From a checkpoint of a small transformer trained on Wikipedia.
Training: a variant of Adam for these matrices, 519M tokens, 11307 steps.
Each number is 128 + 24 x the weight over its row's rms, rounded and kept within 0 to 255. Layers, rows and columns count from 0. Numbers have three digits each. The size before them is the row's rms in percent of the matrix's.

# up: layer 7 MLP up, 1024x256, rms 0.0802, rows 440-492, columns 128-255
# down: layer 7 MLP down (transposed), 1024x256, rms 0.0722, rows 440-491, columns 128-255
up440 096:108090140099129091123117177120112110117135151139146133136145157128126153174130112136152098090127146077126129090159102116137110143145147147149159149117127130149137127156141127130151108128147154120136135131172131110117084124087109140127105119151108113096103136122155110154120110097109126149140096151125126140117183106147085125149137164140151184113105149144169100136147134082152132142107
down440 090:144120124115092107105111104074123120155093111151132125151095152151159165118164144128143134132108098124122132145117113108153127096093093126130145137094143135131143085130161100147155074119151097113123109104109116131103128132175143139080104124122143120091147118117115125123103169102052122157080154110106132123148151081128141139111124110178102096127154144105137139148138127117073126142110
up441 098:104147161106102146121133153110128146124129144133162094133133082116130191106127132152108097099102133103136136161112088109152099169133106088124144110154163121114095112084128142156108127094129110077126134112135081176165105170128132128189137164086142149144168147110112088124122132141128111118124125108144164131125064174122125112054114156129113131127087105108116142176136109119148145113142
down441 106:117142117097160148116153162157133141128133120133125155174129172152154115127105131104142095171094135140138142121110126115113093130142132117107113149121144102115150127105146078158155134121169116161077117133136115127126145138144090117149120114166116128104160104125131078148109158116139074165093145149126111150150111107155157138121144123108084126104176135130157098084149120132091120145150
up442 103:133121145114158073094128129109127095094089110198130103098132099070121127118119123114168137110128135155109111133123101134118136141106108132148082111140134097149153149128151159164108163145152152093097089149171115145112136135118125128182104107139129091147148107145126169126130130139103129106114136142166087164143127108145089083072105154151128163129086082112135160119101170132094121120095
down442 102:110100106105162161124127121138140120135108116082132141123129123141138137105112112172102125106118169121147115124132113108128119144143126141149140127109126130159168144165121148117101199174123102125128189140111130110122143176120126094132102084136109123114116144156124070091118162149131101129071130167094114129115125121091104120116164145152148090130135114102078133106157104138114141119115
up443 117:165146121131118118133152122118148125142105108159105107106127112145091114100143104107134112116147165118167120174143076097184088136136126136108118121137152206128145111130144140130166136129135099131153112084145131126167118141126114116141069155109127131097118117131133119131127109092101123131145157113137166141128108119102151116091114131148159119139145152112078075138095181101118128121156
down443 117:137132104139161123120131155126129074112118145112103138160180169150122106149112141133116146141110113138093109122121085107103172138139106151153158124131099154124134085120183123104148124104121116150113147178118101128065104129130117086119131148103103096096134120114113126123118144111149147131115129147103114125101094115145134122130147129169122131124171143147124123111101122216150190123131
up444 104:145132129112126113122162119096085163146162132128149131136143160181132132141141085136144168085136160116123120101131127089142162116085149125091133182145152145092126143139151183127141114177110102179126139131109146159155132140122125137085128130133136099128109152073124157140129131142118086110179146148119126137114127142176129111122145122064120124123149147104138122136101106132134132105133
down444 102:122131114132105097084131123135123123138160155105159181146118127114094111115157136152108125124125066162133136111131195136142083157145133100140081116144117143133150103114148157141148195091129131109094163107169105121112143132099142092142132108120083129156119129138098102107185162119140142122102106139130141120133121128109110141143150150167111119146145118123111138142161124132125115110125
up445 109:120102167099123093105123138126116156176116153148138107127138110168147128107120126129135135122132115111099079119143105101144130085128138142111128160118116152109174097117153123122160146136157117104099156116077131147095161084149133123165099152132140110177106125120144137129120110107131151158115096138139135142136100118150151147081114153136151173147126158108141095098120145141097166122137
down445 109:126130116079134106110155123132156169126143143113133170142136150182148172088120100078136152107130108163122126139171132102120165131082127109111127171114146130109120117136201121143147140143125136121162114094125148082092095142127138123087098096100144119076106139133102105153119148094148118127103105141107172087120110121103138117124169127143126149118159133133178091139149117173125110085141
up446 084:129104135137115122149152157095134141125127121131190076090154130147102116106138105134142125116138129101125157128112066143150132133116149121112142142133157119119117150153136125126122157173164127099179127116144091151109149165109093135112135119131139129119148146113137122133156107105183148134147108164144170102118124169128158149174101130081086119144074110099134172103153181130096152064126
down446 101:146169081067152152107177121175116100135131123115090135127114148122155140112125139129061120159137136128128142138135165110124150112092127139145141104125103118097134100135080130155143095085139123142159126105141167097112116091143126161135164143108129117108093129111121125141096110168097112140125124131124142150173115101115138117110084123130171098136135164151141164166134092133133136155121
up447 099:167144036138115106126123116112150117116134152112105160097125149148152145158101140119121087116165090158149091111153144103149151131125136138129130090134088151143119140171123128146151113130133128119108102108147140077126058116108114172130137128140153131132105145175089102158110141162163173139151108118104156165144097134131132110129103107162122147135122146150139118120107126136134107113096
down447 085:103101177143166154114176142148086127140109098125137088134135106083114096081134121141117151138107148100143158157117107151123123135106142135156100140109177141104143107100135123103115092143127110114145119152088117134113178122157139089160099129092108108138154104097129128126163118114115106112075172111147100115122146143160152124147132147101120126152122115099131102127135141144147124135158
up448 097:142127137110097096097151117093146134126160130140107142134092108144139140135184105140102156102154138078105154132145127132152097142112115109178144111148120140100137118151128166107093145136179138087139139139153155133114117099095111123149156141150144094158106182085141150128148107146116136127149112107092141166088100111171135063169111095094116112131155087090127155100139134087140129125082
down448 092:135155087090172103123136137147092131100128119157157140134149120142138164090135107122137113155080161147090100132147134136134109165080105150102139101109149086097110115130127128096159156122118126132126139084131148098147106122111116181108144126119116097126133176197137102089126130112148125181069130143153095099173091140112139110114156073150144157104092100143168144138100147129159131132139
up449 104:165094160145182131112169162154132142133130099142103105133117122127107096143163122153110150144126150113127128128125119081114099108140147115101130119105114145127131131140093161073101110137163167137135081169109162144175119125127140129124113094100116155155131093125141117137156112112132087136111134140119108146092150132166131127072148112136090159163138125165184131080130111132110127100151
down449 097:104155113124148141131107102139134123111122109111107103142086148148140135174133111080140112105082153142146123153119157134119117124120098130150119112147134146138110117138154124144123067132103089155109164104055147141096094136106102143106115138077124129121130121131140131177112177145119136119114153128116116095133139133079099160114098131149107139165153143077141160178122158118091133142111
up450 076:127133178160089145119150119099144123118162103126134109122095155112078122146107136107130148135115137148137128159077092125106092110154177145155105133135170142098124127151132112120139114157125121132138126124110103159126127125148143098121101103127085131144131116190112130122146132092134104144139107107128144127098102122137196126156106152111108124072127086154095096168120125080112106118105
down450 083:118136106121137092114169079135117105152144165088128124138114101113168144111172109133117150093127116069148137126121076145092186123154158115133119113113114136163123068121121130116127128167124142159134122120124137084145111089124085153187120152107114148125090089063110150144149148090120137139090180128144111150111136115110140115100084175166115158127140119170141146160149121113159102154108
up451 094:164124155146095152154128131098074132115160150129134115096097149135106094134156124139136167117120114142086141117130130159169090138128100159123123165136109164109146124147103148147127126141160149131125142131136112107133147114129136130099105083108078128133175093135187119118113111149135059150115099081122130127101144125142134117151109138154072116161159145096113130101112114111103140101120
down451 104:140182137126143135105117130164101112117078148142125104141161110114145139098113129131125124134126153110159134140157160112076120171152136131135146110134164087195124129128143104101166109147108090118090113114143131164129123153172172097141118147118144140134107131160107131143155154126132166110116123137133145145129105159151084136151115141089136078110070127156139115149125102143134195147151
up452 110:114127138159125147119150141116123127113130123158107069146153138120102106168131114108130163101149167116114153131146103131135086117133152122135064125144107163097136109151141156149146121124118117124160094149132143189122091107119119177073122121118121136136094103064138112088131115188166139151102175112103138127171152136145136151150110145105078116155099073130109143158101165066123084134126
down452 113:101136130128120162098143115151115155162133124120152090097149139134189185125120136115157127169113171147129094154116114127118196148131151147094182135114112122124108106096125102114099148127171094134111142128142102113126124099120113120123127147148135116124147108117130108083172111088152142129122096112071097151073125112157123128148106137163074122077141168138124099155113114090142160108105
up453 099:121127169112156132093140142148134139138158124115164152112131123112136144097190153137135120135143116128110152160156188091116164101143146174130170086124122111144103124128136136115107078122136094102152130108151132114116155152119121140152141134114134103119111121148122127109093133132114122155183139115181050177122113157165148147131165134073161154151090099137162135129133125120174163160152
down453 090:137125140116156144094084144135136109139118104112149127133146173145154120098129091110094138162106127106117101099141095105113123132114151087096099131119138150085131150117168125118158163108116158121091147120135128146170148151125067120165135115188124133113145121126168118133138128147126134102182133139120104116081148111101063125184130143129120157111126141119114099130144152129111094097155
up454 115:161126132126077148125149090110107092138143141080144141135063114146144136116123163132093108129133124143142137143124163143130122148091118125195133128117124120124186150120127134141167127151117092137143107129137132112143095132106083165139120110127151167167121137132136149118102127186181113111167146114127158149146122151100148090168140137144121111116134138110118106120103134130102157117139
down454 109:133125114152112114119155150115147142150149173128102152142123052098083111142131149123085139157113167141083134168123120145090131132136113110176157123128120111131135090142149137121131163120144143118093151116123126114125134106167161157175144165140108123113163099113129129107147106112094115147127106136154144090138115154104146102089149166121152122152155111146110158109137116099142123103123
up455 095:148122135131140139103143122135112105131123104152136103112151144146123098126148090137126092144141113084132150118163133092113135128102135123155108085111163140118123157098121091090087154134156088098145114135118113119133106112158144135097133139126136138094103138129146120109169098104115123136182106104111133118149098127153155122143150142105126136210121171162134103126145121089103144144064
down455 088:103181135156069144139085104144092091127096132092162127114111110133123145110133113139152173111071164152175163149132102107136086147131104141159093127136093112146082085121117102118133141088106106159138168140148143143113127122115111090137126131149141130128116165150106127119167167100155153109085106116096128106141132163105162127120054117146083138115141116092145138114147135118122145110131
up456 100:145128133121165134096145117104130140151114112137157122118134113144111139149165102130142191155152147093139119150134113122152119165153114140107105120147111153080111130166116164123109167159117120121176125122124159141158097163124093149150134126164140152151152093096121126156117101126135175127134138121152166124131129156107151112148139130135167181170143125118141099125126142081095086175144
down456 095:109139143141113108146090129096144135152093111130089162107172114132066141118137182127135159130108106124116190133143104127086122143112140123102146156114101120095124070144099109146143153091160162104098103134119134111123177081091176128119148144148137098134136138151121179189122152134158105115128075150131105114182120141094090119160148130107100094135117107087157124127132158165101135129146
up457 091:131148129098147108129175162112145103149116120122105167126129142126107154143131130139129127083149103123137120073134123134137106137150142073131142144149132141098139100114094154133139132187130148119098086107123112171146146141128103126175107159131105129156141125086165083127120114130087111126124119090139129124099129125114160166148100147115124162125127104152102122160113145119126115115126
down457 088:177102125150085116128101105134169109154110150126096135167129155081103159152185157148142098167163151147123111101102108118086129161115132147094123118108107125152120148134179148154088120102072135144112116137134174115162130091141130139123089110128128161147105152102148134114119174118157171102107117160094132075184127125102146109155118122091126127136135129153166088144167117146120127140151
up458 109:146132161137129113125145111098102109109081088125110108109111104130097131105127085124148166120142139130136143152146102166170133126113162131100119122119143143104180162102114091099183160150108115110154133083137156129143127136091104157126155151124136101168143122135136114138107092141164145147129107131140129112174136131130151116090073137108174121110132123115127141140146159096164118088105
down458 116:132094156126110113106128126121128130190114164105124131187120148151087102151116136140170103157116110149105110104123119122121139126151093138148121111080095096120149100136108106127120154116158158116120106081111090111139140130117106107125096138093116124092089071150077109168159105150094130133137166168106102116099108092079099129125110145136119123136105136117122138146126132110112110152139
up459 112:160111105106113144121167131104105120107117141184123094130103119117125146141089160085133119130161111122119138097102141155145135106115146114128126140119108167091180142113115112082167114129152142154127094131073121088107106065134102164100153148141088132112113120121125109127099101070133112128161108136115131145117131154142137129144114134140140155114144160097080113100110159095102112149146
down459 106:127136136133058079120124145138138114157088159160135070141117120135112155131122129111140130129132105142143095124094137148130089099103089091166147117118148095109123121127156100138139111134147140130122101135111147135151108120118145141172145168193161116083130109123113137117098129132142125119106120114136103123157132125148100156112125139162097080119134154143119107112160115164187066089109
up460 087:133108096152114125134139199109140107123145122135131148154118129133111135119126133146127100119162132147124104119121093122128142177100125160103157134134127128121137112097140174088137144164117105126133151170130121133125178140119117170111106155088148158157107136089139103134183108131156109152132098126076162131124117177134141157118136099094174194111062159123131124175102109130161116100143
down460 083:137099138076106125125135112122147098157123146118069133132138152137149135141181161151136120178158138144132101164118138144135139084138122118155115148141140159144133138071123091126105141077117094144092127092102122129129095116140139136099111150102152136139132152132121132127121146084098139107150122128107107102161152126108115118159127157174146083116097127080137107085124103135100085118159
up461 098:131122139151159165097157163132086123134091128109122132110127153151110104101132107167178133114093164116173125160156081162150093165093109082132083099135145139117105137108125140132125129135125131152144104136132139151154145172133135136173106151119071136145135117174099073130117119129137118102148189079135144131130133159125103135152133142131120138158112103107073126137114176127150091116158
down461 100:149135114139108117151147130146128136119131107111129141162144118079139084080125105131125100153130163090111134104074155095153079129123110158128125127134137095120101132113145141128144122132127099149128143116110104116082126130119134118159144116110118079086134118125132115143143138118104149167091083144089162136110124147138150149131127127135136129164156115115171153083120162134133096145094
up462 098:158138115147142129153174105127107113120125142162128110139143118132122102100114135185148156089162092111166153131115091127091130148065112129082134118107151133151176094130133153105119113131122095125127126119133137153164091124068132135151103150122129140164135115105136091094120080116104120063133086146133137130134128112134099126086131154157098132131153105067134119123100122146135149092163
down462 101:117157129101169121151114117091117136101133157140139125115127152192142149098161129088102137129113149142096117103145126110137095124127121135143100127146109139168113146117136154147134154154114137152128159106157114139127141149141140136135123137078141121139109133125174152120118180135149105190127135109159146112085100110155122090079157114130122137127079144172160155092134091139126113132115
up463 105:134115138138153143127119143075128111122115143145136135144139126119125092091124155094081099117158093128146102101131131134131135160071127108128082140118137159109112116101111102150144119125148123089109136129106140136084084122194136174148098142095166151168132100120132157140133117193153103124162134171129116104140105104097149123111113142117112138169147140093105120147166156139141144107151
down463 107:110144129149167109124097120148137129101188122146117163130110085101119137139089064112107146128161144167136137101159089123118105132131118138120123160159071094128105135162136158167119146160114121110087119080086123122138151132117084122110145112109124143076129144170164135120118185119091081155158119120114132136139085156130117134095144139109129141103085119162145129103119147136125115135168
up464 111:120152139153176144089149136146133125152138131196152095105158110142111105148115112143110142124134112097136161110128124139092111080128144131122102120156154137131099130081124106132179148128123088120139132127109177132145149121125100127115082101105102134141131152128103138096144117152133134126138184156156140105101103152149084100101142138109128095156129129095072099137121112096107173164184
down464 110:122147108096119138136135091132103075130153106160179134115162082175098147126153152101165141110120094123161101070148128185123139099141077101108108124143128096195101147135120086159140134103144105141170148126133131129134109123139162125096084130155133161113115136149109114134112123116137117140137142129112133152086094154121136111114139139159115117127121098165088123153112151083136139133141
up465 099:160101158106145130147159101106159079139142110135142109127116123108092120138146146139130119091129094132164199114134094153177119115103143120129141121143112117118136144107147133122122129123143115110184100166134161144137128117085118117095142143108096103143189143110137103114136104144176139137109121129147135155082121096154086119107101103082090173118135118125082148145155112144146141117140
down465 095:099135134099084121147104140107147126140102132149141101117147109131176117126133159120125093103120163131133111131116152133089092110132154114068151138156125153102112134150129156150170115141123121142110197094147112146177123135144129134200171118149131095133105081145143141096126105142126090142146125119124184122127138153109163072133110114126147121123147123103117133132113126152124081141118
up466 098:161143152133127099143133169138131100140153169137096075096128139115090145120182167145146118100146179091112131150141129126127095099149161139107100122141111142145064092118108115144109112103111121099184099151136143158083115141134105147121152083114090157137114136124130088095117101164104136148134163153180163163141123156108071144087113122129132136131131094103132091151116097118133140091128
down466 098:095079118110144151122128077141081131109091105132166130149125100166124141152124080075137113148162129122117123118134142141128173126098084122157177122116129122146151120162094132131142140147102159094062156121140112136155130096118121087135122146124149156141145152109084112135130143102130099133171147111110124106089107119124156066143139126157150118111112125121138144106143180129118100124148
up467 091:108131122159076110102098123147121078123130120161145132128126150125110138117115079148116127147165096090092154104107181130108145151120161146167142137126152157081128182137132107135185139153143092148113128132127118115147097161156098159117133108135138106131109125118133126108119138158121140114137103117067162099116079141128141090155147135085079140132116102142099140135113105131116148131130
down467 089:125155128148097143133158136154132135121141167130122135171150111111093113113118169118113129074055126116135096142146117149108153101104101134153149112145079131177105095096099137131147131096109115132136178139128125129155152138095112118138137137145107154111128138128146140124159155077108117132133091075138103158129199080095098145132121117103086133152120136142108160129107118133145111155116
up468 098:071144114159141129097090120110131137124149138113150185121121168132084100121100136163105112102139149138115096112125188152122114156105128140179140084135109103106131115121155125123112131092130110173121144105124106114181111107122119124108129162111117149115118175164115150127160106111154125144122113099124106160140120123105149160098123159125124144160139157131123116123112110105099145113130
down468 089:106141136149135136149087194086143127112130139140120143150118129135137135120160120129091130115152118181181116133146111122126083118130153074110137165157138149116120140134135108114156157127109137078136111117094146108093097123151121129113153095129175117111118109151141106109143136145112132106160123161137143129127104124111118071114114138153117148159078150149115091153110097138142130138139
up469 087:176115115089120137103127132080157130113135109120142116144153131104123145121133113128116123132166072143144126107137128142189106154103167134138161121184126106133124179149126178119191120131194153164123121129104155099135095135115118161146127138119142063161169121141113115143122136147107155142145134131139185111075124152128135134159135120126110138100153124119083162135104115101100099119094
down469 085:089110115114131118117166141152099114143126158073109164137143108079120127142142129097091128124147154084117156121114122131129163133132089121153109108130165157138091097089110120099131123141096131147115115138125142105150086167137114108104112109103146120149092130093146138137122129130138138162093159118120119145121125097115125158140122130154117125157127171121138136167143121121157131105103
up470 102:114086087078161140105122132188128113123105119130100121106123134150108123171144112122169123143150161130135127200149075114129144137122086091160118083132153138133140119129131182100105152173131109132160158112180131156148154123119115117163117146121162133177144152146110132047101113111138152156125113108159170133097104120120152131140131151138113159117119100105125162150097161118163100068130
down470 098:150149158132148133130095149062153128111140173122125116112109149111129101082127144099136117067103049125123107090084146151130121095123136146128139122156110140162155122172112148142099188113167129130131132124141138123132155131149096088120171125115127103138135163149097122146139124132102153125152111133126121119144118119114150157131154082162146115130139115100114111156138075133168104144125
up471 122:136109155097082151147145108056126144157084138135106113151094110097134119107109119094151160111120096123142113124181106129153127119109140086159188161161124158128137154114129138119118108146149140117120124106162176106159147079121119138160124114114152149147138087120150133134085134129134118089167152100135080151124125130119110120146146191173117137120084132147131094171089171135091113130130
down471 118:149144121141123133141105130097099135132123113103192153150116109084118120125117145134121105092153107151113160088109119120170123170141129130103128118123153106150113143152121144135096120108123154112130117110134160127082142156169120164173132097130119158119136126127125132093114130129115154136090132129119096129088139099128129119133157130166086095109189119124111156119119075154128156123114
up472 099:106101178103097096128150153155090139129149097114137136114108118121112084075136080127175101124132150109092138133138086160127109110128106161138127143127161124152114096138134165126156125109098115122136183130114136145133157114129130116135132105093105109170119081102144132114109142132168105128124091061143111168110151128186122133141130110124120169160150156136097112132114138166140112123156
down472 101:136147109122158152143123172125120155127108142082137124163138192106134139131115111129118119130123152134176113127123120175119100136132094154133102118151107086170106189102128170152147108099132083129095088127152113084162095100138115140141103115131093168118123177131106114130152158142109128123151132130096168140110126104104176115138139095114146134137122137125145124101115090089131127116159
up473 104:133096112150113094055145110146111158113139145158137173126159114112091099159107143152134131174131119112121173109174130128167080162106160122129075102137154090100131132125113127131147099133164115123126167110107113162125116097141104127124151133114101126114168112125132089107133120113131128090156131094172092122115136114115150135139150132154093116142137137104124098102137147111123138117164
down473 097:154129147091172123096127134162113160142127116136140160091165110111123121105113112091120161154109120134141109122145120120132133128146112106128140160113141091124085136156136124133115145143143135120111123159118134156081131123111134137123112158088114141174151171156130102124138162158144139148130108109102121090107132155146125127108128122114132081107188146145141117101139125091099156155124
up474 102:139084122111165116085122097128106101094094090166113148131123153154124130119158143181119115150152139125177142116170130145085116110150118132137095122109121156122156114100116114111162144124121132130131153129153184123171129115138122160135125121067105154111150130122168146111148140123140101092145126124138118107128152143131112079098095119105150143134127138101139093141099089112148142129092
down474 097:128124121117139140139128123127146117130096124147136115142112121092092139146116129147141078131129096129147097150104120172155138103159114158128122108163106120144148173128103131147137082114122139090120140135117179107133086132124137101101131141222141123116105121169133120129166090115158131104132083104116153142140116097099114108150110163114138135138119135127140098176130159119157123140144
up475 100:167111150130129131138136117093081144113142126106100114111070105105134121132134104170156137081163122139136152107122112108149149154155164144180161113131116177095151124151090150099117142140118140078123124132131143093113127132156075150103131105100128129173121099123168144117104117183117117122141141134162118064101110167158142128147146161128121127137132124093136128125114130106177148095111
down475 127:147122112135120123121124129148170108127139116170156157127199130134124118111130112088131074153106116133127133119147124115120111102113149097128084116157134107176138138101174089164114116131123077145146099099113077124130115127110143132185148124120158139072133175140101114093149139112124129121141103111132113134169129127100091162106145068149087133117108151171128121106115168160113122107110
up476 102:136130109153132117123124115093103119123141094142121103101172117137140127087116122149081125151116156126121144111150110110150151177135140073123099140110126167129124106137081171154153117086070125133095102131116136098129086112169155129145127113106121139192134095135111096170109116134122165113159162120116135130130112154157123110072098136114127116118132149116150134115113167122113163085166
down476 101:131106127138101105102090133130111146146122161152146153129223115145116143150141131087144112116116138138092121093146169091085127140112100125107138117145127133147144102132125132117133123175098119126114127109143151133103127150115131125131133155103099129080149134114084169101105145098136108171132135149117156092098115120150145098126158115147145137131106116125151127145136114108123134137127
up477 120:145064131124160127180152162097120132138092123129160109147107157144137104113131129127110142111157113131111146111151091170092118127126141101097148125114123096107147116115180120092144109116105148148130154144082141101125136100115118137179123104077143159118117123117140175076167095106138106133152110139144127099122103125139149147140135133130123127186131104096110120068119107104111168127120
down477 127:158141126156094187124146139103104115143138094131130112164129140123145116159152130067148135097144133103078141113098137117140140085154121107121094109090123122110143131132115127106131099153089141135096137152154116086121122158122126139128109113149135116155087148168123132161101135145140164136152107136135128114155102163152109122125117103181093131097120136156112084119155147144131083114152
up478 110:146110107130135109101133121085152141099131125133134100120125161133110089109115115145155152107084134119177107092113054109146157089108145128148136066102148156119138144119091144143132138141143116134102117093168142131124157169074140134160148104153129134149172129136102120148136135130098138100151150107092101132076140121128075102163124115158172126111124124173121141105114134123129126127157
down478 102:141136125127109107079135155145148152142139179116121128158142186105104111108174182117103090107119157135116127109116163170155155078111122133168146122133151133063125100155159146106109155120084119148154110129147110138127144113073107098140104138125141157092126097133110135151103157065102135142084139148116126140122135062112094097137105134162123102138147177085136103133121117136150099110101
up479 098:113132131149107129130126154123136125085118116107131114142126137138124102126140125156153136100132185157177179158137106142137137104112168122138120153182129136110136077097096114119145149187115117122106161104133127100143121111123145114119108139144149146100154099119131103118147108108095090104117145141202147126111123137141105126139175157135148169111107100137093123095091129140152109122140
down479 101:120129112114105114108072098152109152187120104109126123096149147115145164147107112142157153185120112149149122106167146149103127168114098098122124134123120134143117162122131104132100137103112082130118116138130092161146172137102089129132131129134095143128123139166122140135128165127131143172152150067112091135126165113120136164115127082144114129104140088156127121139113132167106160137115
up480 077:135150102141148174138140149143073131118114091147160081152160101145142173078145144119128108166154141147115140154182142095165079127109133101076162130111094099092108131117113123156140118101130145151109107119156115137138152114118114191118126144126150133135137135135166166113113100135135110125139140127139108110148154100121125152126173107130107069148132156135149126114129117132110147115133
down480 086:090098150112123140151095085147169056114127123102163130124175115125158129144106113127143122128099131148138161109165176140081142152115125130178149094131123099198132134152116128113123167151105127155144118130114164099154129122106137115123115135143122149106123122124084133132095136097125148122135125128153150144147112119107092095105124178061099187117091123097106161132144131118116115152137
up481 105:130078145126111136159162108172127173095158129158168109089160137132108097114144114127100107122117146118105140110114116139095093129110126072124113093116115160151101157132130168125121105139101147111139176122155109111077120092098135074181141109114154092152094120122113116119104078132096128139135146152177114178117111144138127143136136141163152115141090104114127090083152108093149138124128
down481 104:104160130115116143129152133117116088122120102124130116116134109142127123129119119146128128131128175137098087101134118148124131131125135143128174140116077130160135097131149083138102106126127054072120137116127108142150134128127117132123174153145108086122137142136140106138118130130123133152121125119139110132158134103124145119138124140145129124133139098149106137089137157146168146099153
up482 114:124125110150155066136112157139096100136162135135159087141103170098119098124098099160111117114146143092183136172139112135118077107122144108142159157108182149089129138125149114127134125187094119126150142113124096136152126091089138140140121118136115117088128123102121113156111107117103145141136154138104116123107149120120122085120131106127121152113092109147134141124138120098123134105140
down482 106:156104132132135150108158157156110156103132139140104086116090111104124150141141152085103164131193172154112145126147087128117142139156109131083113162154095139130107128094101153155141115121116129148066168126107136153133140209114169122124133124079133142098109091144104140130163117138129154146142143142133134129119144144160090155144131122097162123098118126147144154168116121114129093096101
up483 102:117135165104121134107157107117127123102169128138085084155154149134092122126154095084130119106144113122161101141155100173120138107137169103152138077150149179142133092095156130129112062124115141133121141167118108134152111117158121092189089112101139147133125077156127110162159126103145085164126089085121121119133121123091117119111113136127106133100133122144105098131136130118083118127147
down483 093:124128117136125092105122087137148137094135122118150108097131109151092117160142130135167124074123158090120132111138112171100111117120080117121132157145130106117086078126118163077128125139103123145128137123103161095120158156145110189130133158098100164146153137076134067129122119129088157106140166147116110114105109166077150133129145096137121104138115147124164139137133157115125143155103
up484 114:141117166060154080111167109138105102146153112143090157163089144148152124100123142130098095085119095140156146181134091159174147112146117096119155157123137146148148094136175159114138106123145144105158130118138159133122108104137116132160157127116123095139166114079140096126155090102132124132095091112140126137104104115113132142104134149130082143152114107122078090127116135099149131117131
down484 113:155141122134127141140125061149161116117138108117122152139130179120151159108089139112105128155143104068141106089091148212139104120116118136135136141147131117137155118130119133151143143147076089106120097098097163130122106120144176141104098132105133173109149131124147128076127130158145142159103100102150143115111145142097164130117118112150110105129098126125103140076126154189120141138063
up485 111:147120101111151116120131139120130090115046105125113127111103150089107170140114130132139066106119069140129170139163121177120141139101165123110134163134104136143153150126182162072145101129173115119171094108112130100147150085112114156127117129100140132155110114147128076105097150129141124087126132111155131147087140107186088136091170162126146128117118109083118123117171124091115135109161
down485 097:099129158134112168127117121161124144143151162089131138151071136140148107135145099155183135116121109159132120109091136097127103159209089096126115117088086116139142120111102136109144151135114133127136118156136098127122165172130178133146119148125153119163154110141107172156130129126107134146084117119123103106138103137132102115092117150135116158107052127103100172125132148122113096133098
up486 105:129140132135177145147118109156125127143132093126140127086088116145082099128142096147163180125154141108143100127140123112140106159099143122110113128115123109117149164077103159148128123145121120156173157074108109140104173107121124144109082118129135116117130077128139135101136089154125144168125124111129115132106121118138125142073119129078157140105134086079146106133128158119173153110161
down486 104:150108096124157148137147130137108144138085122131131106127116162138160099135129191109129105109125073142159131130110169170091104104103066127151094153130096160132129151144147093126128166112109142175085159133106119119140117129101105141118153102124057157129121106112143112165106101137112146096125136109109116125122127138148138117119115131151107124150116134133157134118148151123166129089137
up487 102:158126121153109125134129150130094098139122124147126104110129116194143108141165130106211136145130146129119099174162089133135115110119115125180085085115113138085122145134104140142146122134175110158156143157123130139140152098155083149137126144108128162146082146150121108167112102142158112095122152132131127115136141113141146169104124135092126140115148126126100208142132154078125086114122
down487 095:090157135118116153134110100099141126095174143125082154103143163108160123177088069126096109098120156154108145146141134091133168127136155122144130159157131076103085150114145180113146150099124129166118107112127131138113097113135139099153141135152150138147102143178114122127115152087116136073144101142152126140130164145143103143117162115114108137079106133122143100138133068133104144114144
up488 109:100126160174145141152159140131119173108152113121116112141102114161109104074124174130123117146162137122141120153092101152090095098147116102117114128159134145083149115094114090134120139112119113135129120113168132154115118176139140164191131176125134153111134118114134077121123105164127108131154165118142155086148117132109185122101157151100087101152160133150111085143060162107152147126132
down488 113:123111160099142148143153121143099144124148156166139111116143117068134076137082137151094097188099124092125118109129099110162119134144144120129100119110097164124086067098141160127141137106154093130122145178126119130153121144152156115157150139132127123135121170092143109150164140148130122131124124129090145127126145130163123112160140124116127166189164150107108139162149111169119121137094
up489 085:143139110090142121148153135120116127107141159151129165089129096113099088159154134126127090108138135143084118150142120145113109144184129136176134132096098133109109129175127133132123143134128100103073136106128125125130086108082135125145126110104148179092132129139144113179154153123178138112142107121135131116143132117172130076086183142132114156145126155153134121119083117135122151095110
down489 090:130118137113146191132160084128153143119111118102107116134125117154148147145145136103138131108081118113096178137118122126125149138112107149126108123153114136136169085116138094131068124112104136137124112142145127128133120123151159130119145163124122160085101113078148139178138211120114124145054109116129098157161148138115143105107098145102110170096134138129137164123119146127154092078143
up490 122:158113141098120124128144145101092106087156123192111121112115120127103114088121108126140132142128112117114147131160124080144124113161139134139164113121121117108142130146112139137175105171150142126121171131131147092154173133138114094130093144108165084119117110130152141115118092144107123120127170154188131133149138168128150147104106127126139163129102091055085116159126163116100107113113
down490 128:124142135136139105125128145126128084145150113109101113112102137116118114106107177131142116149132158110139139112125104088105134137092104109123090121128128111109139126183100138156160091140152133150122160086106147126146147128151121144109123102119131085120105115094133169150090130156090111146103147127141083149132106126148125158148107169132103140163116121126092136166109154134115111108134
up491 097:122144158109159105130144096134093111108093132118138120083135123139119144114133093140103091130176093122111170151118073134119131137081168135177165107118123132120138110109140112106165095149172157175123110134121098141121136096082088144133104122104149147142125105173179102131100116137141110124113123104160114138192109105165131075121109111126103148109106133116142112115128116172134131110120
down491 094:083165110127148123120080142107198196172127121163132109136146149147170140107098136099128123104114133121123097131131170132127145126145122129096088132107136159159118129110098147199102166119124098090118113138117129063107100136125130152151123113148141134134127154178129141096125168104137185131133126101132169110084119116114085136138141105140168128144115114149115143109098126095149127166128
up492 098:147162113127153125143149106156124165109117122129168134124115128122124097119161139183124114157112142072113108110177145135135106137105163084131180124153131140128118136136127133132123120111127109143098123095098127112140158116106095097139108096116070121097111125148126086114129107139124145132161182130114137125132136140155154134110157150113151114108095181126128117101110091121096150125126